config.toml
num_hidden_layers = 13
hidden_size = 160
num_attention_heads = 2
num_key_value_heads = 1
head_dim = 64
intermediate_size = 448
vocab_size = 1024
hidden_act = "swiglu"
norm = "rmsnorm"
norm_place = "pre"
norm_eps = 1e-06
positions = "rope"
rope_theta = 688000.0
rope_fraction = 1.0
qk_norm = true
attn_scale = 0.154
bias = "all"
tie_word_embeddings = false
parallel_block = false
extras = ["gated attention", "capped logits"]
init = "uniform"
init_std_qkv = 0.0546
init_std_o = 0.0
init_std_up = 0.0546
init_std_down = 0.0
optimizer = "muon_variant"
learning_rate = 0.00256
lr_mult_down = 2.0
beta1 = 0.93
lr_head = 0.0116
warmup_steps = 0
schedule = "wsd"
decay_fraction = 0.658
decay_shape = "linear"
final_lr_fraction = 0.1
batch_tokens = 65536
max_seq_len = 1024
doc_mask = true
train_tokens = 268400000
max_steps = 4096
dataset = "wikipedia_en"
Each number is 200 + 20 x the weight over its row's rms, rounded and kept within 0 to 999. Layers, rows and columns count from 0. The size before them is the row's rms in percent of the matrix's.

# layer 5 MLP gate, 448x160, rms 0.114, rows 291-305, columns 0-159
098,184,206,220,187,196,210,201,237,237,204,236,179,195,206,187,204,206,154,191,223,192,203,211,203,190,227,189,177,179,197,184,249,183,218,190,227,146,207,191,173,146,200,243,202,212,215,214,187,208,216,191,158,214,169,178,206,215,191,185,184,222,176,211,207,227,189,211,203,227,221,218,204,176,229,265,195,184,203,200,195,200,209,175,184,183,174,156,219,170,180,199,224,221,224,221,186,181,211,216,178,214,167,182,206,192,203,224,175,163,168,186,188,209,177,197,207,196,191,199,179,184,179,205,208,185,156,178,176,202,185,192,197,191,183,191,183,179,192,224,207,194,180,207,172,216,194,195,205,201,198,207,184,210,225,182,219,186,202,206,207
108,212,204,164,201,207,183,202,182,196,198,230,193,220,215,211,202,194,215,196,226,233,200,186,227,208,232,229,222,210,228,248,174,218,225,215,186,212,213,204,184,208,191,250,197,192,204,183,217,233,170,154,229,221,160,227,190,187,204,178,192,188,201,189,209,190,207,195,208,209,201,202,212,201,169,213,219,224,203,212,166,213,207,242,228,213,189,202,210,191,219,213,210,211,187,210,228,219,249,235,203,210,195,188,180,198,189,180,179,220,241,207,222,169,233,189,212,200,191,193,207,173,224,178,179,197,227,210,222,243,240,174,216,204,190,201,191,228,158,198,208,196,193,202,189,156,231,189,192,188,198,177,191,218,177,221,188,182,192,175,206
105,173,224,182,212,166,230,238,215,174,176,158,205,178,180,218,229,176,205,222,199,233,202,220,234,214,234,193,226,191,200,227,176,218,233,200,179,215,203,197,191,220,207,178,207,202,210,190,211,193,198,219,203,190,186,201,218,209,199,231,194,177,190,199,212,214,225,208,205,158,240,195,149,220,212,189,191,200,210,221,217,175,187,223,213,207,174,198,218,228,209,222,191,206,194,198,166,204,217,180,192,215,199,175,221,242,184,167,199,202,193,191,151,195,227,202,200,225,171,178,215,180,245,203,200,236,209,182,184,213,188,177,200,203,182,203,191,155,193,211,196,153,219,188,198,164,179,204,210,205,174,201,224,174,181,212,220,197,192,200,186
103,207,184,191,198,190,217,174,213,187,215,205,197,191,217,197,206,217,187,206,208,237,227,190,191,202,180,192,210,196,213,159,212,185,238,209,170,165,232,165,217,192,214,199,243,190,200,177,197,171,181,215,204,195,216,193,202,171,229,207,189,166,215,191,177,178,166,171,220,199,187,204,206,231,202,197,174,183,208,201,163,226,216,192,195,137,201,192,201,224,175,200,176,200,188,226,212,170,216,211,214,201,168,194,208,186,193,192,189,176,192,213,231,220,214,182,202,234,220,193,246,201,219,175,193,214,216,229,236,208,222,191,189,158,207,191,203,205,229,196,182,188,231,197,196,207,200,232,175,225,206,205,197,181,193,192,133,203,219,233,195
104,212,189,192,170,194,172,235,188,185,214,253,206,198,220,193,217,189,179,177,243,218,223,191,193,206,231,195,236,193,184,246,194,212,164,164,185,187,247,178,221,204,242,193,224,233,217,199,205,210,208,187,184,187,188,175,182,199,190,211,226,192,201,241,200,179,213,197,215,205,197,180,216,214,211,216,188,197,211,193,230,195,191,181,197,211,178,201,225,198,199,171,207,222,199,219,214,164,199,194,202,199,181,210,203,227,194,197,193,180,217,220,235,199,175,201,189,175,188,222,216,203,224,248,149,185,187,231,248,217,216,230,171,205,207,187,205,199,177,210,226,214,216,174,209,208,172,170,206,221,196,209,198,214,176,191,215,174,192,177,211
093,199,234,236,210,180,198,162,217,205,168,213,199,189,203,216,182,158,204,213,252,231,182,220,202,202,218,210,212,199,217,214,196,198,197,188,208,224,172,194,194,200,210,204,214,191,179,205,193,232,201,187,207,203,207,204,235,212,231,226,186,241,187,203,229,204,231,201,198,197,190,173,232,221,186,189,229,172,169,174,218,193,173,196,189,187,187,157,186,214,216,192,173,252,211,205,192,196,235,184,198,193,234,226,201,224,201,216,199,200,222,205,212,209,163,214,205,209,201,206,170,165,218,197,190,200,200,201,190,212,196,221,230,175,196,167,200,182,246,189,199,210,210,228,216,228,178,209,198,205,193,217,216,162,182,193,193,170,178,136,194
102,192,214,187,157,207,183,202,224,168,161,230,201,203,202,212,215,186,205,191,200,220,218,219,210,190,181,191,184,205,173,243,197,174,210,169,191,150,194,204,228,223,222,181,215,181,225,162,195,209,215,201,196,204,163,212,210,187,211,172,171,204,207,213,196,198,167,167,193,218,180,191,222,185,181,210,225,206,197,231,234,233,196,217,206,181,204,201,181,213,172,203,233,212,208,165,179,149,181,201,168,212,205,189,196,197,215,197,194,207,226,231,197,185,173,210,204,188,196,221,212,218,240,194,193,214,231,207,190,181,191,189,200,156,184,241,217,180,200,197,207,194,163,243,207,202,212,211,192,207,192,179,189,222,159,208,215,247,206,212,185
101,203,199,174,229,223,199,171,198,212,198,184,192,224,227,182,191,153,204,214,198,168,216,185,217,203,188,204,214,206,211,209,197,175,219,168,178,187,187,180,159,247,209,159,185,185,191,205,203,189,193,185,208,163,192,191,172,169,234,200,218,174,203,184,230,179,230,228,215,154,210,208,224,219,191,219,175,203,201,200,215,207,166,214,204,242,188,209,202,215,188,184,178,201,191,220,227,191,210,172,206,177,201,188,229,198,219,200,257,163,178,234,189,218,189,178,189,195,214,196,222,195,179,201,206,171,184,191,231,187,211,224,195,210,243,217,189,209,192,184,224,243,208,190,169,241,200,193,203,190,185,197,207,193,196,187,197,161,188,195,216
094,220,187,189,190,199,181,239,226,193,207,218,198,184,221,215,210,205,181,206,198,184,174,208,187,191,220,206,191,186,196,227,197,204,159,188,199,165,236,195,219,205,156,208,192,190,181,220,225,180,203,172,159,183,234,198,180,187,194,217,206,209,217,195,207,191,201,176,201,202,185,192,195,198,219,224,191,226,172,197,190,254,198,178,206,196,170,190,224,224,204,169,189,173,199,191,190,225,226,204,147,199,196,174,207,219,257,221,194,213,248,183,214,191,183,228,189,220,159,184,210,229,188,172,190,187,230,217,206,207,172,229,211,147,193,223,215,191,210,237,191,177,179,183,220,204,221,190,201,202,188,210,183,184,219,217,213,223,179,217,194
100,174,225,228,184,205,230,195,207,215,230,216,217,173,189,161,203,212,191,185,184,187,211,234,239,162,171,211,200,225,197,219,193,217,223,223,212,152,197,176,197,210,174,187,174,182,221,210,194,162,202,160,240,183,185,189,207,200,260,216,187,203,183,233,172,199,206,218,218,187,204,178,227,186,154,201,199,208,213,194,184,200,186,234,200,176,225,225,199,195,183,212,189,190,216,197,226,228,177,206,200,175,202,203,207,157,217,186,226,184,223,179,194,200,222,203,178,198,211,173,179,204,190,232,221,221,174,193,195,199,216,213,167,177,181,199,178,169,191,199,212,222,215,202,203,190,232,222,196,183,203,224,224,210,174,217,177,184,194,216,203
096,182,194,211,230,196,235,245,190,211,184,208,196,202,212,225,233,176,203,183,204,217,212,225,168,208,187,204,217,167,203,165,208,233,171,198,169,207,210,198,189,192,217,190,214,200,207,198,190,229,186,227,209,214,207,210,190,232,212,204,192,214,200,230,175,183,197,207,197,209,198,207,192,218,213,210,205,193,211,178,189,165,194,161,185,225,215,177,180,188,185,164,207,184,156,164,184,196,202,149,187,215,224,208,136,198,234,181,210,205,209,188,231,190,197,200,184,217,196,179,194,212,236,215,236,182,186,207,205,226,178,178,182,190,233,187,220,201,251,155,182,220,181,193,185,212,205,200,211,184,233,194,221,203,230,201,224,191,208,190,223
093,184,202,177,212,187,210,170,219,232,208,228,209,206,212,242,207,214,214,180,207,216,225,202,214,226,207,213,223,213,187,194,164,217,216,175,242,189,210,177,174,200,176,214,197,163,199,221,213,227,210,154,237,183,206,205,189,199,199,176,205,197,215,190,211,190,213,157,190,208,217,204,197,182,224,228,207,204,189,194,227,244,203,233,210,200,231,182,208,223,192,205,196,207,199,165,229,213,213,222,160,207,230,205,183,234,196,223,194,195,212,194,213,181,182,232,184,173,183,178,222,224,177,203,190,193,181,209,218,206,194,180,246,126,191,185,223,208,176,179,204,180,182,188,199,213,186,226,203,186,193,229,193,190,220,216,183,210,217,225,187
103,204,197,194,176,185,219,236,178,149,175,160,223,170,228,206,221,235,202,230,217,219,200,199,216,235,205,194,195,233,214,175,182,185,215,225,197,209,235,206,207,235,226,199,205,207,169,212,215,235,216,227,177,196,186,195,213,201,199,199,205,183,185,201,205,216,171,200,221,205,192,199,194,204,178,164,211,199,204,190,234,218,233,200,165,213,199,204,205,208,189,202,184,182,228,194,213,196,199,179,233,186,192,191,198,224,208,187,195,205,224,192,214,160,212,198,183,166,236,193,190,186,168,186,255,189,218,224,231,194,199,185,181,212,203,206,210,173,192,195,178,191,250,167,211,196,228,214,225,209,211,218,155,210,214,222,205,230,187,220,231
103,196,208,172,188,230,202,212,203,217,218,197,213,195,200,196,198,199,225,202,182,196,163,218,192,170,237,209,201,202,159,175,211,196,220,164,209,241,195,196,226,193,217,171,206,201,206,200,186,190,211,205,214,202,210,163,214,177,191,183,191,191,176,169,197,205,191,225,194,208,129,210,231,215,175,198,190,185,174,159,213,224,179,200,223,188,228,181,189,197,228,195,193,167,209,210,213,198,215,186,199,155,201,186,209,218,205,185,209,224,167,176,216,178,186,231,196,182,216,218,164,208,209,193,133,217,227,202,231,241,221,201,204,201,221,215,180,184,169,202,211,232,206,203,202,188,183,205,158,186,203,208,208,202,202,214,182,235,178,212,190
101,181,178,193,236,213,185,212,162,162,183,184,222,185,218,198,180,218,194,192,179,194,194,206,235,236,202,224,189,202,195,217,175,240,183,139,178,165,226,195,196,211,205,221,205,200,204,218,195,196,193,170,206,204,188,199,202,195,168,191,187,189,219,197,190,166,173,173,180,206,163,197,180,232,208,241,214,191,218,259,190,199,210,178,221,217,208,196,203,163,203,142,199,210,204,201,172,197,202,200,219,180,232,198,212,186,208,181,222,196,225,204,184,208,189,172,206,193,207,210,179,168,165,198,214,200,198,200,181,209,186,194,193,191,180,179,179,199,196,156,228,201,230,220,203,169,214,210,168,220,199,206,184,198,218,230,178,231,191,218,218
# layer 5 MLP up, 448x160, rms 0.11, rows 291-305, columns 0-159
098,228,232,224,173,205,227,212,190,181,206,218,185,208,186,216,195,216,204,198,210,205,194,163,216,195,174,203,182,203,191,206,227,215,219,207,216,176,241,217,177,201,191,178,170,202,197,212,193,205,219,204,188,218,225,178,181,219,241,195,169,233,238,242,188,229,184,174,186,247,168,173,227,193,226,217,185,221,225,206,201,228,171,187,178,215,198,181,191,238,208,160,171,220,165,189,186,214,246,180,215,221,218,172,220,197,206,221,190,222,178,188,226,210,197,188,222,205,195,193,211,182,194,197,194,213,171,207,221,224,178,245,197,199,209,185,238,208,184,203,181,223,204,191,202,184,226,226,190,195,199,230,230,208,183,227,209,207,201,206,197
101,185,212,207,177,203,228,221,188,217,197,176,219,173,149,233,198,213,191,179,191,199,198,191,210,209,181,202,189,190,214,168,220,217,251,184,179,210,214,210,205,206,203,213,216,172,236,195,223,183,197,190,182,190,201,219,188,169,204,246,179,203,174,184,206,167,195,218,178,213,203,164,194,199,214,201,165,197,216,192,190,165,197,187,188,193,184,196,204,158,260,185,227,167,166,199,203,185,174,197,189,188,193,158,202,200,224,203,215,199,183,169,218,196,213,193,192,193,179,237,187,161,204,187,196,144,180,221,231,178,200,196,227,191,201,199,229,191,201,214,189,203,182,165,193,178,220,188,180,209,221,184,190,238,171,204,198,223,188,193,187
095,196,200,224,155,202,217,190,221,203,234,196,193,230,175,238,208,198,233,193,184,209,162,235,220,211,213,205,209,195,212,228,226,176,188,181,217,206,203,211,205,172,187,203,173,210,164,201,202,184,235,206,202,203,163,195,202,200,187,195,225,181,198,198,239,208,213,209,220,216,204,191,227,194,211,209,194,190,170,204,209,188,203,213,207,199,188,181,191,217,224,243,186,215,225,182,214,241,207,174,184,207,228,224,206,221,193,224,195,215,204,193,209,182,160,216,158,211,203,191,193,197,204,174,192,169,196,173,177,200,226,231,173,197,194,234,224,204,178,194,169,178,233,206,175,207,185,200,180,144,224,222,239,223,234,190,216,201,205,161,222
099,190,222,175,211,230,214,204,161,207,197,198,225,213,179,213,238,188,196,165,205,199,198,193,185,218,220,188,204,203,185,238,201,232,219,227,163,183,198,166,171,206,227,195,201,240,196,211,203,205,181,239,236,202,159,165,189,199,223,202,185,215,245,234,231,206,215,225,181,205,216,188,189,236,205,168,204,203,198,235,207,211,203,211,221,182,209,187,185,178,223,205,203,205,184,156,204,180,190,224,175,175,212,207,151,197,204,206,250,180,193,224,205,222,207,233,194,210,217,187,179,207,197,204,178,224,198,198,169,177,186,190,217,215,224,211,202,189,211,212,148,205,204,196,213,210,218,190,189,209,181,220,214,221,189,200,204,206,229,193,172
100,221,192,215,182,213,170,224,180,217,216,161,222,213,204,169,170,269,202,208,229,209,208,209,176,185,180,210,173,246,191,208,199,202,169,212,220,195,176,214,238,181,212,220,203,185,226,193,195,156,179,175,208,199,205,228,203,207,193,172,175,199,192,214,193,216,212,208,176,216,212,217,202,205,205,215,186,205,216,227,214,197,202,204,192,182,207,222,200,178,177,220,181,197,174,207,198,167,219,187,209,226,165,195,216,175,160,223,217,192,192,174,194,207,199,233,185,244,207,228,209,200,160,217,217,219,234,200,213,225,169,199,200,215,199,210,210,198,193,226,166,186,216,182,218,209,177,193,167,209,202,204,213,172,188,193,162,157,190,181,219
096,172,223,191,161,197,193,233,201,174,194,210,181,201,195,195,165,215,192,186,214,204,213,179,249,186,217,171,185,210,227,169,200,201,227,195,187,226,175,217,203,204,235,188,202,219,171,177,208,200,206,176,183,202,208,191,179,208,243,189,215,230,203,233,174,197,209,223,199,181,223,160,192,198,160,218,211,197,168,206,190,184,201,220,177,232,192,189,183,183,213,238,213,239,154,216,214,242,219,202,193,183,216,216,224,186,186,205,202,213,202,229,198,196,184,196,217,166,193,160,183,204,210,232,182,190,199,217,184,198,202,173,220,217,172,212,232,194,200,181,178,190,221,186,173,179,225,184,192,237,157,186,225,186,196,227,201,218,193,209,198
100,184,178,207,137,175,206,228,194,196,213,189,226,177,185,229,169,213,197,201,211,202,203,166,228,184,196,219,221,218,191,186,196,210,204,188,190,186,187,195,229,208,164,224,244,176,245,183,208,200,224,222,186,211,233,222,190,214,202,195,162,188,166,187,190,196,174,202,217,205,232,222,215,178,178,203,213,184,189,213,198,207,231,188,210,229,221,203,176,195,215,217,206,207,182,189,191,209,227,222,226,227,215,201,191,162,190,199,200,236,196,205,161,229,218,194,203,198,196,213,207,180,197,182,155,173,176,215,183,158,191,165,183,190,182,219,206,217,196,188,183,229,202,208,203,227,198,200,171,212,208,193,219,216,162,235,161,198,220,216,182
104,199,217,212,199,201,223,217,181,187,199,245,243,194,208,186,203,241,202,189,156,191,196,233,203,178,208,190,181,237,181,203,214,220,247,189,250,178,202,227,155,200,190,199,172,206,207,215,203,188,189,204,195,215,223,215,191,191,164,187,180,193,212,202,171,197,183,194,228,209,195,203,238,192,189,195,190,169,209,213,166,185,212,239,210,230,174,193,183,229,157,200,190,186,191,214,201,193,220,229,232,210,215,226,210,240,181,186,197,231,214,212,196,217,198,222,203,200,230,167,191,173,204,178,231,187,199,198,172,206,190,234,190,167,206,215,251,199,195,193,167,208,211,174,180,206,209,193,183,221,186,222,182,187,205,201,180,204,211,183,194
097,192,221,198,216,199,193,186,185,182,244,221,154,180,185,175,220,192,214,197,185,174,196,189,161,181,187,196,164,208,170,182,172,236,213,169,213,188,231,191,206,212,196,193,171,235,236,209,212,184,216,201,154,224,235,193,216,186,197,199,207,189,186,203,212,226,171,159,196,201,188,229,248,197,191,206,168,168,192,194,183,216,169,211,193,211,197,191,180,167,195,222,185,192,195,199,217,225,218,210,226,218,182,183,205,198,191,176,192,207,166,169,180,218,219,197,208,216,223,196,195,194,188,152,179,202,199,197,189,182,197,219,228,224,163,200,191,196,204,180,238,215,169,233,195,213,212,174,203,190,224,185,227,201,205,204,174,169,197,218,214
105,201,214,193,176,229,218,198,220,203,185,184,187,186,181,188,212,251,190,189,193,213,243,188,216,166,216,205,205,186,202,208,226,210,200,194,187,197,201,159,169,183,184,219,201,211,206,192,201,203,194,244,214,246,184,208,176,190,223,191,182,215,177,196,232,197,188,191,201,135,195,180,201,178,232,205,218,192,198,194,212,230,252,212,162,178,192,180,168,194,197,214,217,156,213,192,206,221,196,186,171,242,207,173,168,206,214,213,215,220,180,191,217,212,198,192,214,191,190,206,250,200,184,203,181,173,189,247,173,155,184,203,206,204,204,202,222,197,178,203,212,201,198,195,217,193,206,199,190,187,190,210,175,221,196,185,235,170,213,197,231
097,203,185,217,196,167,153,193,181,211,196,215,202,216,208,174,188,207,220,198,207,207,193,200,179,216,222,212,199,161,224,234,200,184,195,168,213,178,233,215,188,155,185,188,217,196,201,216,188,175,204,179,238,215,190,199,203,223,210,224,194,206,226,194,187,207,220,176,192,215,214,186,226,188,215,179,173,218,227,224,196,180,200,209,233,181,185,186,178,149,198,185,204,221,148,195,184,182,194,175,196,196,177,208,213,187,194,229,228,217,219,135,218,202,200,233,200,199,223,195,197,219,222,201,206,200,195,211,219,207,185,198,232,219,212,195,191,203,211,207,227,170,220,224,240,191,186,181,217,216,220,149,227,186,172,206,211,209,229,217,165
094,223,159,176,221,148,204,189,202,192,222,226,197,203,212,197,161,228,171,196,172,213,222,169,233,215,218,207,227,203,223,227,189,230,206,203,212,197,196,207,191,183,201,217,220,226,199,165,215,153,188,181,191,226,195,222,223,215,211,199,239,197,178,183,173,171,172,206,191,206,220,191,223,204,196,185,177,172,250,220,196,198,180,204,228,208,224,175,189,198,186,182,185,173,223,171,195,185,194,214,176,207,149,215,206,168,163,193,184,224,200,228,195,226,206,214,211,205,244,175,213,166,191,200,203,216,201,215,206,200,214,188,201,209,175,190,194,196,229,238,222,212,211,214,195,199,220,183,217,182,224,197,165,217,187,184,197,210,188,197,189
094,232,175,190,171,152,182,170,191,207,218,184,212,197,206,222,218,193,216,222,166,211,201,157,189,173,192,209,196,222,206,191,221,218,230,150,211,232,209,171,182,175,193,207,210,225,176,191,211,195,194,188,197,237,213,196,250,230,208,193,216,181,199,197,211,241,202,183,216,205,169,174,174,202,184,193,210,200,225,220,175,216,202,216,213,239,161,190,183,194,176,183,221,190,174,209,198,204,195,187,179,193,198,192,224,208,181,182,206,208,210,179,213,222,200,224,190,186,195,201,260,154,212,182,194,204,217,169,191,186,214,192,164,223,175,184,185,155,196,191,197,189,177,174,208,208,202,214,229,175,223,215,211,201,224,191,178,189,199,193,211
102,187,250,224,202,181,216,205,192,244,241,186,195,203,187,180,174,248,221,205,209,202,171,170,220,212,187,226,218,196,206,146,184,203,203,194,206,169,195,228,208,167,212,219,230,203,194,200,199,165,222,216,206,192,209,195,197,212,192,208,163,183,214,195,153,191,200,206,187,174,186,166,218,206,206,224,205,201,192,201,179,190,203,216,196,207,212,186,217,216,209,204,236,201,197,214,209,231,193,193,226,195,208,197,205,182,191,208,202,194,205,160,211,241,207,204,202,190,210,172,184,207,165,194,221,209,239,174,169,165,181,207,228,184,208,226,194,217,183,236,154,225,193,210,191,182,206,222,202,221,191,177,167,248,214,177,180,222,192,192,214
103,222,186,203,224,189,209,153,224,215,209,193,168,205,211,199,236,224,193,219,163,199,219,223,193,205,187,197,225,174,226,190,220,208,204,197,193,168,225,190,214,201,222,205,174,244,164,205,174,174,218,210,224,192,219,205,221,208,185,212,209,173,169,182,151,220,182,208,217,201,211,238,172,204,190,198,224,202,193,172,171,185,217,200,208,185,245,179,201,188,200,229,236,183,226,193,207,230,201,183,183,204,181,192,168,238,184,212,238,162,196,213,193,215,195,191,169,222,185,175,211,166,200,194,189,195,187,179,220,192,198,195,215,227,204,193,204,174,242,236,187,210,187,182,192,228,203,199,224,178,207,223,179,184,184,173,207,225,206,192,216
# layer 5 MLP down (transposed), 448x160, rms 0.189, rows 291-304, columns 0-159
101,168,200,209,193,179,182,254,216,195,210,223,201,209,174,205,196,217,223,215,214,198,182,209,189,248,192,197,173,208,162,213,209,213,224,247,212,173,183,191,196,184,220,182,174,220,196,196,201,177,222,192,247,202,189,246,183,187,183,184,191,218,209,206,216,174,193,183,194,204,219,264,173,181,180,203,185,205,187,221,216,188,187,166,175,187,222,189,185,183,192,213,192,219,189,188,169,213,159,210,207,211,192,210,173,219,206,187,178,205,194,182,208,193,199,186,204,199,196,238,193,211,177,211,203,188,193,193,183,232,193,179,212,167,168,170,237,138,199,176,221,214,206,184,200,190,193,189,206,176,164,170,181,202,181,220,197,193,216,185,185
096,216,184,202,221,193,210,180,157,186,229,213,206,176,218,167,197,203,207,192,213,174,185,191,190,206,234,194,212,207,212,201,209,233,172,159,224,189,163,214,198,197,196,188,194,223,188,188,189,197,247,227,172,224,190,193,201,177,225,169,212,214,185,186,204,196,210,204,174,197,185,190,155,165,221,214,201,197,189,217,193,198,188,218,213,209,199,193,200,224,211,190,208,168,168,186,168,203,219,183,212,204,186,160,237,194,185,144,206,196,203,175,173,214,201,223,231,208,216,223,216,203,192,203,238,175,171,198,177,166,198,222,179,193,188,196,203,203,189,231,202,207,204,234,205,197,170,185,214,196,198,189,236,171,227,152,205,203,213,217,147
098,225,173,207,211,214,186,190,176,179,220,215,193,166,204,214,199,214,196,152,204,200,220,200,177,170,217,200,200,167,157,197,202,226,216,187,217,209,202,186,232,218,187,205,219,218,193,197,168,176,235,196,177,190,184,190,212,207,201,198,227,205,215,173,216,183,176,227,215,218,176,217,176,220,188,214,204,167,188,193,204,189,213,162,185,238,189,206,225,183,201,202,209,158,196,207,226,214,201,210,263,242,196,177,177,206,194,212,199,180,183,197,207,178,191,202,178,192,181,180,203,255,199,191,216,211,214,207,222,219,208,206,187,201,201,214,185,143,185,239,212,178,187,154,192,193,181,194,209,166,222,190,206,227,197,210,210,235,212,213,230
098,166,188,171,170,152,191,226,199,220,216,212,197,182,172,209,188,205,229,221,180,188,248,186,210,198,193,193,149,204,189,189,191,229,175,204,197,213,211,205,218,204,162,168,204,223,203,225,214,207,209,176,205,158,218,199,201,172,200,202,195,200,209,168,195,227,224,226,210,195,229,187,230,188,173,197,222,193,201,171,182,213,222,195,192,223,205,226,232,214,186,243,204,189,204,177,189,197,180,172,189,217,193,199,223,219,194,198,171,220,209,214,218,209,199,216,231,174,209,197,175,153,211,167,168,172,232,202,194,228,222,206,172,180,201,215,233,223,191,191,210,187,199,216,208,204,208,208,196,226,186,218,179,242,170,207,195,182,225,189,225
101,174,203,180,230,204,221,191,200,194,193,255,174,175,209,180,220,179,203,221,188,217,230,172,198,168,202,186,196,194,221,201,208,195,235,188,198,217,213,204,189,190,193,190,215,212,198,171,168,215,224,205,186,189,198,144,233,187,207,156,228,190,206,225,188,208,174,233,198,207,196,195,217,199,183,214,238,191,200,177,203,223,196,195,204,193,221,198,198,204,259,190,189,196,201,202,185,219,203,167,190,182,158,191,218,182,202,195,213,218,204,176,203,236,193,180,189,212,180,186,255,211,213,196,176,225,202,172,194,195,184,239,188,173,188,170,169,166,201,169,201,189,190,214,197,203,207,168,199,166,191,212,216,235,210,233,216,200,189,218,241
098,177,182,224,167,184,202,161,199,197,240,185,180,205,201,210,210,237,144,209,217,205,189,223,197,191,191,196,199,205,227,194,202,184,178,176,203,222,206,228,230,186,266,218,187,168,204,179,201,177,196,181,192,203,201,177,192,166,171,219,174,213,214,208,185,190,206,201,187,179,190,209,216,196,173,227,200,209,187,187,222,226,173,175,185,209,208,188,216,208,217,174,205,204,187,238,189,214,210,217,198,189,210,179,218,211,182,175,254,206,204,205,205,208,170,186,208,231,189,223,223,187,177,201,214,233,169,236,235,191,239,195,203,195,178,207,190,203,174,212,208,203,231,190,178,215,200,179,175,202,213,227,210,174,214,142,196,227,201,201,192
096,171,231,204,177,224,180,203,182,181,226,173,212,215,209,185,232,193,191,204,170,195,232,181,157,170,212,239,190,186,211,177,176,182,223,177,232,203,186,171,184,166,247,202,199,187,227,198,218,181,182,185,209,204,182,222,181,190,193,196,171,233,180,220,194,195,187,211,222,216,216,201,193,214,210,215,175,226,215,214,171,191,177,208,203,173,199,231,208,200,206,173,178,194,228,234,165,221,210,187,218,207,216,195,214,214,193,214,190,207,170,213,196,228,195,175,208,199,203,196,178,193,222,187,218,186,209,192,228,215,210,217,194,200,222,195,199,203,225,175,181,213,200,188,204,231,262,219,158,200,171,211,214,180,180,173,173,199,216,150,200
098,184,205,197,229,176,218,194,220,193,213,184,216,219,182,260,210,189,208,198,189,184,212,214,198,201,166,197,193,195,180,240,209,162,187,204,174,175,179,182,195,152,210,189,188,201,197,187,201,170,204,238,213,218,216,202,208,197,165,197,194,182,226,201,180,205,222,175,179,200,191,168,176,188,209,201,180,183,198,202,199,187,212,188,230,172,195,220,233,238,203,224,210,217,201,221,213,198,216,176,155,194,223,195,202,196,238,168,193,183,187,169,192,208,188,154,193,218,204,193,182,188,175,189,198,190,191,171,238,226,215,238,175,227,175,176,173,202,226,180,228,189,224,215,208,188,231,177,227,171,200,194,226,173,208,179,194,220,186,223,187
096,209,180,189,241,202,200,235,197,221,228,240,228,224,162,215,228,190,197,208,179,213,207,160,196,164,237,194,200,204,159,216,222,187,183,200,174,173,194,198,170,178,198,209,188,186,129,183,185,227,214,174,211,200,189,196,183,214,192,219,175,196,195,204,225,219,176,203,200,201,197,204,204,174,176,168,207,175,179,187,194,165,178,199,227,162,200,180,200,224,191,195,213,235,188,198,205,195,201,185,185,211,222,201,191,233,201,181,204,203,228,208,225,201,205,222,167,211,190,170,197,223,200,201,204,196,182,218,243,206,193,212,199,170,206,187,210,215,233,232,210,159,202,178,216,183,198,238,217,184,194,221,196,180,212,208,217,171,230,187,206
107,187,202,230,203,179,200,212,163,182,220,232,204,210,207,214,198,194,189,223,197,205,190,156,195,223,196,212,222,196,209,179,217,235,204,151,223,210,204,197,188,206,228,216,246,221,182,205,228,225,224,229,187,199,211,182,190,207,199,230,206,199,205,192,214,204,185,217,202,200,216,172,171,218,229,212,179,195,195,240,177,215,193,184,197,190,183,195,168,188,195,203,190,174,202,196,195,189,196,185,199,159,153,198,201,222,188,212,212,183,212,176,198,199,241,209,239,221,192,215,205,204,196,191,209,237,158,183,184,163,218,198,198,181,227,210,183,204,180,194,223,173,241,178,175,168,218,195,170,185,200,207,201,148,186,232,201,176,220,242,225
095,184,218,173,187,154,181,213,189,185,191,185,188,191,176,226,202,209,193,173,205,227,238,200,227,192,194,180,192,211,223,214,179,174,205,171,207,161,201,215,205,208,201,156,196,184,203,188,206,213,212,178,186,200,190,219,210,219,215,181,208,164,201,227,181,151,216,212,203,178,210,219,206,216,207,184,229,213,218,200,182,202,205,189,183,215,188,225,215,203,203,207,179,202,170,185,222,194,210,197,182,168,193,228,194,205,205,190,211,191,206,213,187,165,165,205,216,212,209,172,194,224,198,205,201,205,194,201,214,230,213,240,257,204,184,192,182,219,232,199,243,195,220,142,238,171,204,198,202,203,171,178,205,198,186,214,220,268,207,213,173
094,221,207,215,213,217,177,209,212,241,177,203,178,225,191,228,188,211,215,199,182,141,225,183,176,205,190,181,195,203,211,204,192,193,189,221,204,187,195,199,169,227,239,203,210,205,192,207,212,209,222,168,189,215,201,230,206,182,240,190,217,175,177,221,220,230,178,203,221,227,211,189,181,162,200,207,198,219,203,206,214,218,199,178,237,187,184,164,240,197,213,232,191,198,190,184,180,211,184,185,189,196,190,198,197,182,197,221,208,221,176,196,241,233,218,198,197,196,204,172,206,215,172,195,218,223,228,246,234,172,191,175,208,149,222,212,187,196,192,202,237,217,180,208,195,222,216,186,207,209,201,247,163,198,190,221,181,209,205,240,198
099,213,200,163,218,202,231,163,205,166,188,219,194,217,188,191,187,193,192,211,233,188,201,204,201,179,166,229,206,204,210,191,212,194,215,212,219,240,182,188,219,212,135,206,191,203,197,211,202,214,214,195,193,210,216,180,221,164,217,188,184,176,187,198,176,186,192,184,230,214,171,195,197,173,202,171,232,166,179,204,233,195,227,196,211,181,189,179,204,180,199,199,180,215,162,168,195,212,192,218,185,206,238,201,212,227,229,212,218,240,213,221,184,194,213,169,193,206,168,229,212,216,185,175,234,207,216,193,211,168,222,166,195,181,213,177,198,230,189,199,175,195,224,202,221,189,195,236,238,205,181,156,195,197,213,241,194,187,186,186,189
100,180,198,180,200,197,207,195,196,161,232,195,180,229,200,205,161,170,200,177,205,192,165,206,202,203,184,220,195,221,201,146,189,221,214,168,187,209,224,205,198,226,216,191,163,196,169,219,201,208,212,219,230,166,151,210,231,218,183,215,235,208,160,221,202,180,224,223,164,227,217,195,206,203,210,204,199,180,196,188,189,199,225,174,225,222,195,214,203,188,162,193,213,181,203,212,182,177,161,212,217,206,196,212,208,217,169,166,207,192,213,231,228,198,211,218,189,198,164,217,175,178,171,213,192,185,196,230,236,205,143,222,191,188,219,203,180,195,211,184,204,214,196,207,209,198,222,161,201,211,194,221,185,181,225,200,198,210,194,229,190